Each number is 500 + 50 x the weight over the matrix's rms, rounded and kept within 0 to 999. Layers, rows and columns count from 0. Numbers have three digits each.

# q: layer 8 attention query, 64x64, rms 0.0826, rows 0-63, columns 0-63
# k: layer 8 attention key, 64x64, rms 0.0831, rows 0-63, columns 0-63
# v: layer 8 attention value, 64x64, rms 0.0826, rows 0-35, columns 0-63
# o: layer 8 attention output (transposed), 64x64, rms 0.103, rows 0-35, columns 0-63
q0:430541531532500550530561487452420538492578545519553507544515498478447440474503439448478474436546531489523443490495563637513521444513472507523602413542529516458453481590421497449409476470521585
k0:528479477481396485468433497502430406491524451509419503422488461519489530514466552484507520543417508530536519489410507474540533553492571432570489585406509516504604492470537581543620548611408558
q1:453447444523470482489503569456437420575503502666526559525554582525474530431483497454508517481488561536543413529456495480532505559508556494498448416439500437497466598558477467536454495553434529
k1:489540525506553515463553537522563526496515561458510466457444520553440431461441493487469492578565479480483500514580539536469495456510483500498443499448443513510508461573573487495506425484527453
q2:393378500496426490466506558528461358504520549689470549482506425646418542552437462549348503536550527479570403462450623624439519511442441479511537460506480484435569623572494519546373448543535574
k2:589560520460487516517608520486536570505387497383469491534343583507515498563522452532579363475488451540516527475592483517476515456519605485517430462458526442498503570568469542485403468500520518
q3:470525549465436474431492520524492427445526416553502394496490589470398452524494519440475667561607535491551479418553508444531468440477397548480649558488537539572555509501435425563472533602496450
k3:420553378467461512368404584403558565527531530520451544506444453520541486490519469504512577548543529445544507586548600534551563512456406477494583464558473454543480501427409501489526422520476488
q4:566589490611448495374592528479389434449483575566566397607474596469490397518505427453489409400495529446537439506603463664485496514404492542531672423547620542531503432480423472514397468533558436
k4:556469569384484494559575432481405557478358567566495510648466451602662572517513467600541313410524455604531638411545433379312539568412665416486448477494533417498411640480418651605466392352588516
q5:524584449523529515504522532450410535440555479522497435553461511556442522431548455611593542430566499397513413560462526403500528534520463446466475546521515475525508570530350447466580511464522459
k5:486549438515529434586488496546444482467458484466540452474429499595451540470529458615486438552516449505432634473504583482519533490543455517629343452490468448594490459549501572567434538471509492
q6:454434516466448458485497489547560574496453447492488544576508511477528568459576503492505502529612464493470479579527572561450497471528419534471528424526427512396389517480517626515540503497507375
k6:466586529559461511453483505534464528418528419486460491502516431494542493448563479567492533490569572513401461493494526482451558452429554547558555562604444506445486547483499553507425415528523371
q7:414557537560593468548543421570558478480512458488474518577558511442520550496514453497410483469515545463523514453568521545504514528515557481455515496525445526468525474437404465490358523492525495
k7:464518457550448490497542519478486590503499425524497422411493522546519447508454601444539519456558559424527439493518428552485472490567434581477586483527579568447573488464484515521403561494448533
q8:407515522501587539478475547510558500484405470521480524484499537455563578441551510520515463354542404495508553510430495446528484555488537473554526504481407438465561517542665460520536471436520467
k8:437581456476456522591481493521514531471559535481507498484484491460470548483479459547523543622579482528545472488507533449503510486471422420463557509434514555442497470443466516465485512562537482
q9:584549567524642531507434488607555512511443540398422539585444502462533593483430485437575491438452473562460561504482484423431508540596616462470552491544457460472489483388497494428483420448522475
k9:467478436413446436464548508568516539569420463545442539525469541533556499527537493546517473509474447569508551463453615543478569545462540578434284504485506381551457583565465529559442374513523563
q10:512489470487531467615463546512554517531424549432562586506468412535621605506485393508603439493353414577378564570370507382446565525550644483561432472499377507428482562474571556453476474435520494
k10:504440434396439495546571417484498536550495482576437501498461439577596501499559432690461544552470354554447553487349647453541571551421465516466366553355438499619446597517581585442603439537542447
q11:455467448406469527651584531376475440579554648464625525439463405549570512448547470552521506607422553595453545470409411402479574546495605395498371452505386472484454579584508560518552504405507574
k11:611481552410620499538624476457432529522439605349461556631345653542469485491620427594540305434428519636486642356515510356381552482511606419392334580350417502532544479485470606530465548489660518
q12:517577468485528488519601498556482562514455480471527602485436398573576607463448461574517412456437494582525622460434414482439569522452606366452525470514452516560491471470494574557486449402491501
k12:500490416592523509554557604484553571456494520397561559514414455487427534517557476636521416463493436591477551384489512393481575476466484400495508435509387615543555502534483504610514412379519506
q13:520503500461514433530478543516446495487515501492587570489539357498492585459577565511547423450404471565466479470431543533474518501450572509512521467472450474479489555498556507495501525545520518
k13:523543455506532528528464531441500446512528447491608520496496484485484507459503509426451529459496543499477481499509516653596466525492501522475505468512452532412541539477473492585554513442470440
q14:486489479483594562544450456522500673433464493445536606511529505439383528646523550466519473455524505422539502460549532531517446500493478500479489491500429442546477409505397497453471491464541481
k14:504537566569513450525560509523576507496474475461521470444506572587464448508496488580461515412596494410481552411589527551498496483494550508455644439499439424447526467469432491568459454550429464
q15:556572444485528513510510533473511499519557528510502573517514515425442492586510490509497513405497459445520510503477523520500481491539534461543475536473545450508470496500555493427519464475491444
k15:592442496502511466521490503519518529542514453496537480506521544540462519522517490518423512466561430473472498501560560518483538454539532467509512530494495501482443457502457557496505473423444544
q16:521423559408506465487533508536489493505486572505531501522485543490456421549551582522417566431590468490510545438450547487514489545424426461510576474456561459555537590473506455513480469461463503
k16:554413492471499358513485486560515513518528556528423541470555464473464459501446551478440533517553537465441536502469524481529388466478467521514524467536484505457504519518509631553544537538458521
q17:482483519523404568475552543395442509525496458446470568481599422500512555388552488472604512466428501448568435417543485517522517511485504510433481523522579482557529484524489534472522492490553534
k17:458476497523519507587458566464518404503534458489483515534539505559430526408537440454625535469398449516571513455465596558483521522511436482521477549450495484411487561559500491449467512570447505
q18:480478464492479465562489456548457520516498482507492462472493437517486454564410624561474465602583474535475491487477484583571537541528492495541458552518482494510564460561533535437513473441413523
k18:527547521405570552471524552473562529536513567530461418475477535421506429484462554557513532472518477445418541511521494473556432510502571448400532500494408496507461540533523474427507507498575521
q19:439446413661463586428462522487514499526478464479618522603554554505475530503512461531466502509445562519445589500529391577521452453471631531463421535524563524427527446446505505509497452482497501
k19:490491549492461516450477540478461517531450436441549490515456543431569563402559538530523503479418500439555562456566391538417516523435582518448541503484572554475411512450440558509463518519532612
q20:527480518443471421491563435573469402418535472539448407518498457555554520512442516533522556520525533528550487459405490504507505524478486463572481437470481495516569496556495515556534517519503464
k20:451467518492500468486503442507513494543537498523434386501499434402452485503470537489513546523447503579471470540453497515550498589570457469515469491531488502521541507531593483528512495508543503
q21:580545433494520470377496574512559555589457479469477407537471510444525545578574559498511535479507410482506478487467497486481481598530552501498442447527503425427533571502551556412482455478516442
k21:549520465492503542481428579533493526550525435442522400577479481511523455548563416429445505437497504529404561504492495443491529399542561518515575524553569411434478499559486529559561457495543516
q22:509547449458431474553535542517542541563456450550522565466465496505511408548531583555476420522494426464561409496537433506543542455464450465528491515411471571516391521553548502482555545482455432
k22:481498455522496531453489453540558497487534511535554539536551512466495409522587610547462545470512437526463507528528570377531534489443515499504444534452385492455455555540473443473551446473482471
q23:472407505519548510516534514548531476467412481510585602462482536556462530453523530451558457588473422497535484438531448545562441503506565507436503510525492538435523436542396489560506506451425487
k23:415520479536495596515489516481488523454438479487535557504559514514380438453485566515488562513476515479536501531482484541478392563446477493419573477477509462501448528483590466566485535595619482
q24:446400460442461511567507527478492579461471474459524526449475585471555475490486539448458528458488539488501544502504480460510632441442513458484487490445582526604527510478546431528460561554535494
k24:502450548514527483476506478528505512531548495510447590409556475409505456536436518502539484508526556469614492409537569422539518534479434561508423481473470482512496533507414520485535440533470527
q25:477500438457475487483440440522552528381525505602453358554517471451546537498487507680536502474526456510534435462400517534521524488455510416513479563462476502480531621550551471579425478517520525
k25:497571497529476458500425464536534514522561513493443460564472454492535459544492543557468471475461519519407506473502473430599519486605480570433414467571449489513462536505551574530457496431444572
q26:513452493477512442544471558547466491503532494492494410550566588490482526496549543482565454556571537491398508500495537518482495431492512549460468527518472518499470440472566544419526477514416457
k26:540545502519558581481486521517465525516536499448489442486551494468551556442485530476565395503566499490430491476523516509471553512388556487509494470503430485550469443487524576497475434477550476
q27:488557551592470501448511502462487681424519534488447497517478459513490541481440501546449546520499535494478428485473429553485515548539492520611520480470487436444580381559492507482504385460452575
k27:529520600405540542553534587499612479499447478502459471563447497509489466490572502578461525496453518370456500517520419581561439493585447455553508505452579451520540487495476484474455530489514445
q28:456411486491419513461507459492550509504538501502543542496509570556526408493453503470430546406443481488549535425482628532579451538491422574426484543539467470515493505584536479586490431475521547
k28:454469534516514359580565472536519565553457469521454585532477479519519512462473509575494438453430507490476569512448571462450504503488565535446544564481471404488494595481553555400494482505514513
q29:509494524469480581513444499408469524554447430440507521547481564474459421514509458454531507438470568433506562444522560371534565486494522670522561472535521479499573473440540438484563505406512506
k29:576540517472560501566566475546458485550458508421426584503474547488473575451532421483469418486524525510607613443562530443480529521394483514546571498486485456420511412510501456430491552472479514
q30:421434536389461470568474552439592450451529474426470493516413541581433497551525413509519564509502489598409534526477450462546526448480514571503523460515516485530500435494600513504522548582592407
k30:432505552489530433512474490470463525542506554456446614398497554426507610563511474500517437511538541520513441515518377482477573638490486504545455556545423504466441431534516487499492392516568470
q31:530462516523467499434473438531524606521501544522501612484479507512433508553418507524480471463435485500566542518466541446635482436491514544412474480513455399538489555356542492538525472578374443
k31:486482467492490384470535499587530604525585534533486579546511434520510555431519386515400453494474420441558520473617450508548542470455598505381533516518491443465478524458513492575544509470516423
q32:578544512474471515466428510454451554501521443452530500489548453485503529527544483490497470532456500476528546510476447460559574496437516464571516586527454529507543494509528431422471525439469504
k32:547531424476488553536406532527557489534509507491484506527438589509510490496488499516471442482469470546574476451540488497586474516444484436514501533502416546493526521516448444503561527483468556
q33:504544523434434485559497505452422513461567552584539563413591512512491583490416435477577449552462461491459470521418511608530429561582524419474410432519520464452473544504513522622568495447481443
k33:454503544452534552528487424525522519381461472465495474490507482543455578478485458447468505491483391439472458548451659638556529532540494471465404550492566524496533484498543521540460531543551535
q34:602474495468516491517548495555500505496527451501563465517570534448458498478514551440541435477435523513587462500434464528507530490490462503581470465495457499387461523521563530508544458468494452
k34:547500496519493570458548407513551500515488435524515452565510487458454533461571561490493518508456476550486492483441567535520461522449517475505463572581449416491574519516506526464534414460480543
q35:509513507557516445460450517527548469393537442489432475531430489513593432477504532483480545496538504490428572583487561536508462512456527444541462466470495567502457488529541496543522505509483566
k35:537470496519475499491515460570463529540466448512531539549495502453633499576512481622491419522482546460440492422461492436463531511516575443482469416434487558557534500502588476524469437434547513
q36:438451581567518489477377445478552491473530616595436522510491502484509513527577548449457497500421496419462441503528605555591541517437584470429439531454510480550490610476497504506478503460515428
k36:512514466468424539503481538624455598507496584551515528471540478588579449504478426499448378435399540403536484473469517521517551490531553551508499397492439483464458480551522562519450478514524552
q37:528510496459484515492467523504486449480504505392501496638471556597522446514565555464451564493530468509569561388449461461433507498454490580582573407487526534544503568554545521554442456420582504
k37:529424514581495470467504480561548475524463499410482500491473500416532551551466570442502518484478538554536549490447490463518417538510452534588601456524510500351507459510543545423560525537466448
q38:502478499489510434475467479466475515562545580563477591428505564494461440483529423401560550507572437504508405514577528473486578502492519559400474473555513463490462543468521510509489542482567533
k38:531472446518607538475531463494498458411495537508514552496566470623510438461489422461492373558493522461540477533410561456445558547483467530497518563549520469484441485581452546517541489483499461
q39:549591483544498510514455521493564611488476494475565480511468494465521500539454528474470505496442627490471501499504430488478501537456425549441481541533436475591494376491483428476489501579473628
k39:503520536514572484485509517484539484523499518535533524546435535519558477555480489503504464419500487443468513433534408541487524502450527556482497496380523477552630499443424399495504482520491489
q40:469483442498537531506442537505500556549472545497524570525471518476492526599477436495510454449495475535464463573472481500458527545479546512547509443505548456467446543503491534443498478554595486
k40:526533567520465504426507504439483425524532459435565513468470533493490469544473439451440530530559490453494452552571509497526525512484526534585538453575596501426469484546366521520502502528445489
q41:506495486500476521545522507522396466531556556547518497477543511553395513424489592494499496566591475490537488469468459519489540523471434419507510554461553457479510592493470473489475475516430518
k41:551446455462470504476519552478552469424536547562497450514512487488474535452470546491518517564486454469485524542428569531524388487487432487467424505523407510522436518541483588511570544539547527
q42:449458470536501494498550544483495502587470398494479545454440583475503563584470399518491388395419550496510536568557629498578571492549595533490498529577450468515536461490514451449553497461525413
k42:407578518514473489539457529447396554620518426508498516428453487442414440430500477473509483473614490443605499554629540493558579467465527530584555542551574449454468472475488417478473508454489540
q43:539461484497557523531384488444495370563479544453461481448376474395492536452502441478473464518483418520625552543517525566446497573464540463536528582615491427540428567580546521534524489477540529
k43:516517479499494581464443510470436450554498569519545548541394502537421515544402465578521484422539449518597414486437580486474490400510532525470523494616526521479457465544597469467549507497464497
q44:493558473487389539548477565531432520489522490471616501513548533500581490532534443438466592406509476453462564381485501489507447515447522563487498427494474484570432513499508453544530566472528518
k44:464452498496589467531521449582547449553482441425468545468477485471602546513510553490509467398470483566502528472467632513479556542453495582515498516415535541474522474435458496563476533472496494
q45:479494510448485489504459423453509490605468469440498460424517571550508554464523562484634533528424495478502524568509485465507485459559475540400486493511590537536584552460437403558478522488426527
k45:457545456499483514535517474499506538477464546404508521469543467558471564492482392499515411539508520543585597418497452474523526458376517509436430509360513471485526521536592503492534522590588575
q46:501458513487529471493524516549596484548487452553418583489488581498560479487553568510536484520572525436493456474509453522537461472518438429461507424489508556498415522441582483526556472489424501
k46:539483487554471511425516505579521501472561490532486509588549464486471426491534501482473489557549441500452523498484487431442525477423528455464475534433518538470485515505587555528450401542527510
q47:397511491398545606515593564472336491515454433500509478534513496556545463547537401550441499478506467470489589445511504477428490521450529520516529449512548556542514556502489509541517527490382526
k47:555403516451502482561471430474449443530495428444476563430474447459469534450530565472584625525547443516482478548511511425580516493480448541510522433495521626485503487452501535529539634553450494
q48:556469499549457516595550515483485508531472471484463469530538512481494397495490529394527415427476410529431520539577503429545478606540487526508462433560554539502483520453504528473479538536528510
k48:509436420469558482520553438476514510482493465494509533511557544484511577509533453438578454518519489518505526505486604431482487462521564472516497432531535498451564575549409434500381477475548553
q49:556610439438540520530494495471606457545456530542573480604448542508501465447477573444474526527473504465527505498508510411458512528543480533394442506472532508496508507484440518499405518470488406
k49:521466436577468533447511527515449621396451497514558476480546543519481505546435500375465543439512546531456549496536497462457488466546465596532547502510526454497517438508468494432547543572545487
q50:448541485458549516473525471544518519519531451456511443453567528424513564446516482459510519525518540553592491511611478475524503462503518570547542425398455450498508435498448413453449599543515501
k50:440501507429422545526574498509567476560488458492510429473527524587498543437544486524534448445560575556567488415521475441441516556479436511457421564481486462551527459505490440583554461436504438
q51:393579496532455490509503484513461505532508475499444518452464534535495472476458448573473606546596502502441518389549496474468485581560448491471513511527467474522529470503446409555499529550535562
k51:442500512512571433539566540490503484481495528458466480487419517518561483528487498526501477500550502473500563562465475463450543500565426494468463558426526526527447514495523488555456551510570467
q52:485559528492495462441585418516497526562474539516502490434533525485495480542553481514473554512433424509558454489558430552376492454538471503522502503442504545457512518537462488567477505468460502
k52:493433499495507522523515389483568510449454514473513477497558407578493450500590569539484547513465516527526472532424430470512518434497451506481489572433522482509503556486498535491549519483475520
q53:476517498550414400573513425480529502430506478561456526579493472522460520547491466508458522525554546408511545464503456506480558514456448495467519559540457454527538501474487522568586532518427445
k53:512501489486582434469461450526501586454571519553426456535475453476495499482505524581500499489482467479536474554463492537504576519479448571526559472476393561470511494490520487504416526490550485
q54:415566520445481591536516551500573505535465469502475469512517503442620478495517484495469565428508431398473516458484589493509483551485516545505560511415595483474519511508509445440506514528397545
k54:585514509408444505613553524532487492584518420465438582515541517546546543571529487549481492453509501513427490464511544396435542455442467543450470473386491518528479507520515527490460542459526546
q55:565490564513539494490497488581506447420467544449451525505528571468606475550430415510514407502464431555485459422409500462473501447579590533562572500558457606497516476465518442478487469466539543
k55:497546520591535565519472440545510492541541525418459515476515491495485487600408570387446511567531471509579414510533465506527430549527476447513566486527632496512515514429516454446392547408472487
q56:454555424495491436439566600487562408434492396461455548536525485508475452484493541562528370570574504563577513409499490517513525495472528501456565480461485451504543585466538468504540499489539536
k56:486533533542473442475389511512482510525610484536535449573516537493534513491527523411530583522558478442512562501448484477482455601526422524437522536510437502397463499520614451501535534422511455
q57:528447595442564406521501482559479526471497448391447583414559540399388551549584546516576521545508494424468496488443538541533495562487515413516466552536488546452510452515469443499500560625555460
k57:493532455575531492579531444517432533556517491408501459458515557553478509597498480582466401504547506437518424456466520550444517530463531389411416506486358469485541585578507529638520374531484563
q58:486572481542593486548501498528457420563608403464495452554518443512463464476598519501571539335410584489468550449534559436535546447514483498500495549540457516550478557463498504411491449478520463
k58:555502390578501442466545542450489523613499432500568479454453540460535461439507493420549504503490498619504571491495467555569559480512519459564518527468440511460486428491546564440436490437425543
q59:563454411484452426451529516424536511443510526507561553473559425520520567520520559493560515491565555464428436586467500453525477396594470548434512491474538508527536488506482537443543558441541474
k59:492557502440558468511392538521492526456496515522490427487560505557461477479514396516455511534497572576449583499530535565444490552494571516553496512410437492537514511448424480455512428480504475
q60:578481547511468591523532498506454483511432512610575546488431504454413497473474494523550452454473551533516502573546541487508527390477547465483446487478489525509446473385495516549582564484519395
k60:450467501566480520468499447505424469405513554590511572465586418408418509405558519454484563506518502478542503452609567555543519471493501520546471526604529496510465429448447436557497521502470518
q61:567550476588460483530560549531500425497454496561541402495481492586436469472448576503520383551528579489471565476533565458462413485477496476488504578439432517434543407532419550518461492520533502
k61:403546501570463468514499538395429504414476530559527412546543525384514491511490600442550501507489521520455559600527526553478450471511453494497575404497493433552514447448518391506551567510519516
q62:516532483464514532558487445550591486468555528518422480616458571522497575528509594416496567430488496463503515467487536560445487489503437532529478519470473471569471396594523498453389418511432474
k62:554411527589458513520547564495597570546515469532479451508545475480452511524446523516520458418553535499416450491546452522518496472526516534561581495457458448483488451474502539410449419540564510
q63:518424489535486561488486479489490431459481533555509481475565491460497531497457567487522442565554588525516459496516502579506504504497452423413464547515536484594551483444480438466525508443530578
k63:487513563494485502488435538508492444443542604612461431497520503531482492449429497465563533494518475427515576415480527548451440510497515515454482499511493525555509536481504494481461495544517594
v0:496461562482455555518534516370482583551562484538470493425467555419460513486543496483475545497600492477457375444455552498516435511483517468444476436540461538527505645519470507550443484477509469
o0:553463501547582352465545463402549456481494470464508435527425573485539551528433450553535501440472399472535571504435580456557500506530601525467532540521528391444529470493499486496479473547578494
v1:451435489436499514393458570542451628447481571470470467483488458521494538526575638532498499488524495426505478410514513563511552532563444454504453483469531557488511633466422519488533580549564472
o1:567525544533517447529415477555548413493502537478487513524538487483466520608425546460609504545454493498513512534404582431508493548595474476533609553538458522469363455383514588434425481531465447
v2:454486458485477469501553520441546423553473456537490536481419547492458453436534647489561501561468409521506542512557584614559448509484567435476526403511533557482515558450435481513461569438453517
o2:437469488454546548478395507486540454461562449478464544513486464454520586525524442469500503450424492532495533480547509416451551577498590540540554567534457504588514480527588463505445452609607404
v3:453546533530475479531548507532508472510499504510552513437549457539486422478539407493494455616533502522482518442574498543579373515535516435518446419529432503512517471599483477503478541378560347
o3:587469634483552472540502460573504466530460474424483502510383519508493516514514532456430432417501448501531523561553494477482524562488485474420454573483452414609529531491568541505563514554551500
v4:418579523377418592399483396538570438559442496617484430483432494421563479490563455545530451600546413579498403499419631461546499588534467418544515498568472429560468498452415579408522544524534512
o4:612497477400503487424587516399490531518596600477479577454485529510410604481499436466490590433317461404449477470552518612512583577448588488489548424495599462567408503454487492573524444480449548
v5:589551498512443495528505468572501464606505414586625360379538498485470485517468507563545538411557508493493530475539509433370480517496489562468506594551461473480484527513502542509515443553546449
o5:517459487569471486436538500443490525528546576476502501541495559529472455577465401519499465590544463561445522487483425518560447503403508491501526395482509533450516549469556494533562546470463544
v6:547522369540492469582467503574506535545523558434546478378499483549427553387564555507510485532524579456440532564419525471515433479441497469447503527543532436445519526342614550523522494466483476
o6:525489573530508482538503437500532509534505415526520505557572573499524416542440469545499530582546523540585479427494395422340492557456460442544518510461478618462455482522437474555518629532652531
v7:481530479516480589466466448582472543469475481488508453499486493553610544381493595507461448610460600445517439452493422476552502479518476551581462512475534499545483487522548532468564431425497444
o7:610534464410527487626602502479520502539472428477482542468503514513520544505456545569498474549609520527481479473475482493538469541520415428508516542513411537587476522457489488484550541420425632
v8:452565610484417542530490529480468510518480579452435571601429519513429443523584447523459480592584543510506432554458550539511380604515519495493449453549454559558512491457491405502541531499498456
o8:523468527411562491468521504457518400480521552514526554479456545544476523396509484497566482418522480396555506562512513494458570493551509466456491518467430372507522491544529588462515465446570445
v9:462491494596542427579504496546515513471540518501562447576548568465539473543526463384505466538524515449472464474461575474528453463541528440536594445523431479465438526519591482492523466541509539
o9:406527539544499495435509466587554450509519422562570521559502539509560491423490521435336546476471529440403529482509606554491593538592501471422498436609521476394547521524478494521427541481550481
v10:520471430514495518464578438523461439471498559502445529490560491494484536582543545507513509493445548539497569543459485463611453502503460546508517510515501467523467434504466455481521525458549487
o10:504554508455463490504452470468554480508494427429552501496484496516511439497528595482551454489521562506548434473525483473454562469497501478480488526481565516614475567494525458557507459480473501
v11:551584556541436432439505520404461539523508411438534424473510468499520491566496519519470485555475494605483549576531550582482481508552476455430456500564405524573484457447513499521453499473543495
o11:460456562502541523543456566475465484489506607598478543466408524500478456523416525505525479443520540495455468569559488504457485514441509492498488472454527501461526569564489437451451490568544512
v12:481518468505466529499513483423459599572516478511559490458570567502538409490524536470399524512499423441452480495478475437503579427443499465403500531481522505421539498531550545608402489487553498
o12:555441530503531452440564586576500478434436477491562430551498584458463545560508513521499509567515522483497536468543551450453414545485551577532495466495557404401541514497445439467532561542496544
v13:488488517583508507500509525571531546521508478533440481429517492477441487507520481462472461524492529558409467447536517453526448547429537474410490518510578509456446519578428572526550539530539537
o13:574495563551567472425465465489622474460507450461463547558489565607481475542540427549453477464449455498508482468514493479574539490495500524512509551502520510416488457444534486439431527462544487
v14:521503607538493569525494448449517530517411425536481525330403537509487507505459445488514442429508541631469531538603450419566480444522523540469509450534604506574506471504562592548486437519408576
o14:440442446546514446456572552449634616511437417481397520439552463496618553453521439678541567403546421500500437481490389523517524507402492567551506611525526556459576486456527452476498532450514562
v15:508585517473459485441530504525485448581517472494484566472521410429497509588520464438444499443492482530492556454480452580551611496464480436492408506528548532520527511497445507499488502576481532
o15:511514504560500444495497428544556544525514637456465473566532481466445471453592547457495496456493498487504478465602524540537490514503460512557484559481553444500440459509412439514461474535544464
v16:570471411502462512573493526475521546507526487473596503558533494485525458481552479461518422501477493422475453582471446462490387539531562520489541440488468478484505479414509426480490554493561599
o16:423480614556477520467560498542509512528487474527532574479573530453490482525419500437524525543456523461429471384519500484412574410596447488439508443512536504478453560486527543490513500514603456
v17:548435449465467508491468486609478427525471489438554499670516529556480556504482552511482440460514546457598571560501530550467444455483453537497445505413520538451390549465580452457486487469477550
o17:429471493442462506538555474543509477485594484468535454454546508550507441532539550505510484513576571545504553497533427481507548567569402451457577450547476639547457452515504562473472489522486486
v18:547502528443526515453529528522496474428529494460486613466529488496478508441536545523510516613504530577417359523450505479471457567461541597457532539467501512477469440477462467500584555434477605
o18:480530530486520525532446511459520561520508414547495525472511598559552520471489460534537480560457477432575450390502486482544534500494446456541508523485483514510496535554491534474521431440511503
v19:514525470489537608540477523572407476471438522573448521525545557535477475566518517554477493454479487513621505481567412439528479520542500479548422557451494407441437486506499559523514552517484511
o19:490487530459488569449483460620591536460491509441556454395524451497437489543475538556515442513503542524491535537494529564498543453571535546500527499515489511613467477424508570454546447367442507
v20:432426604499561437435519511507640389536516497578544509455512406458524517457476473506479479499544498427422578533532505501506516571495480518558486494465495505518559446615490515498548543426506448
o20:494533496508474493596519501472472454633492488475485529583432497531507538512643488429473544477469423502595450469510449491593462539420552522430390490482489508539471521489472485494495486545464463
v21:529461579494437554460481448505569499555537581472499402514412453459420487483532562595434516463395437465442629433456526512418435557432494581525543464558464487494479488447518434552465524558464608
o21:506538457512497481515443531431456460502482549510444449638470531486508474445553386422653536492544530532499472451481468412489572421516607609517593479470566565507488566516410493486455619456517491
v22:499520561420617529567503468492589466514541581510478467568592471538499498466473550484439524526469415434435574491576466463455543368500502488504472550556469532538437498498506491524472553473451483
o22:528522452455553579548456577526401519480486497492536409517456497475514492494626544493463560538537477587590498464484538522440399489508599451445523441470504543492464583482455517453483523462496506
v23:465531567416512574452528443572521424544452440514530521532590514626504490442518559404510464518571477485476503414552697533431416478545483438442535550440487578554472427307444545462482508517474590
o23:517364508440545532467570507452516518496591504518488520474531550525530470414599455551349458502431528517452582483545576455526515636485455456525583462510601541391390605532590552459475352450496469
v24:414451482512504383478451462722556443479486556475534500517484489579454424452515414521482510495549475589543542460513544566534488495487451543497491539519415539489465468515546446378551437516610451
o24:524503539471448477446462449563483423567527500472471491549448450588559473477560490457395502521557473461534488514580407513438609564474382456437574499531522513527524454604552557565484505531388497
v25:545479483508568503556475546581479477514475585464442516466512519461457505418475464426469495586495481506605466429523464526519550399498518408538494518437457535465421569446453574395428599590461448
o25:520496500501507542444452493652522491446525443503510419561488456461491521503552524572376504443474488544494469487463531585453480524565482421503676463514453461518431369503509592501464382454509477
v26:482413544526548496462413537441384520513514525591529514472488458455498489483484518549508558418467444619542485406547584407525463546490498509548478636487493469413416525485470483621499390491477583
o26:393554468547550474451441429444562562487411481567450507472532482391495529527441502533443461515498491513552601487526520490539587448478571674513555452528539479591550521506424501472387492476350535
v27:528493420452438527588520528529547546503439532544463534512491538480510526512477401551519509480538500549556492611552486512495500503477468539461500537467464490506534467392500561405453476524531487
o27:484454519490431540447603515459411533496540575517517473442519428580501454555509529552510491512526501521522472452484389554420501505523493439539458501473589530480426486524500556529555443550483495
v28:494564479454483514570486452510475495522554560457593544466491461543416450528490483389572480549509556452495564566576389474426510583493526553558472534548541500505569540436485436556448535543484394
o28:572473511607489589428522555575555499572472554501479546501588513389470474461575503539534476525571495545535524476495500466392447449532496391529459435492413478494534530464554483451618474515537495
v29:582546559425510574592487486564485608532498511599503532503508527501505419528572459578545549489495462491457531400504480533445421554396427544479451510520521373455507476494475481614514453488482509
o29:495479524560528536412505379481500485501445567430492422427524537515487544475457446433504387515524448443553547514499533425565547469605546595579521560462520551497524562425442489520604573421576523
v30:482448456470457515421518450474468502546457480542466466486543524480519489521562592484503456460578520574400472456428478479581562516446418618522554546565521510507469496529468420466525460516500413
o30:498550380449459450443474458465572511500494483429601544522500553508592527510460545509535561520505440438463488484509488396547528501465503473567532513489540491480500547446497446563522486488419501
v31:516405490506491424536541406530502550511518443577455568443577490465604521462458512534563520485516522451611386493491470514524538450439572573446453510505431504500458533467570489438576440464475523
o31:398585466543498435496566366506448512509482468494462510446501521465435519542448450526451503591563482542543512449509520536543488533576384430571455471502560497562563477497463506566509421481470538
v32:521448569540547477564597558522432433452512538499532510487488471522468559465469507492471542507481468497564491449444569524462511519552516506538571548533528545452520476501498449399456439511436450
o32:491478386550500465531496477514522535490488434455508434583423477505617500456502547485462443484498581537480590489450494539489472514460464486485469452488490506487493478590556572608518467511511486
v33:371524470518454520475428443510461468557445397569480519454485576487475462553539545567435462513553458463529514555507349447515566575555610521576487534441534465507483460485491505479473499505565522
o33:458470542434473523450551553553569487546442587521509561443507508425470549489477457525547567560520557504466449446556547502534509443455531508475463432584517416554450429464496513461506485495407561
v34:417505441547460603475566352464541477445437581438504510337515503471509521622444512543605556555490505526454485456513589489539477524462558496436567453588526505511440461467502485557439484470460543
o34:518495526506500472458420577404442532448479485563472491526535497549501471474492455502503535482427593577510489479445488430453537527445486450596402479573548468500585579418464501446509520514538557
v35:567497496490493547495499520529535468502545524562476492557595466541551516516570489485490427540532471520447510514465469463551493523531496505545552565484455474521471468428489510406424542559526427
o35:512525504436488532477537519548481552551452551492589535472472546453483453497489590492456573464432479504470468464554502566431499455536523471486537417507592515518410527505540560549543456438455473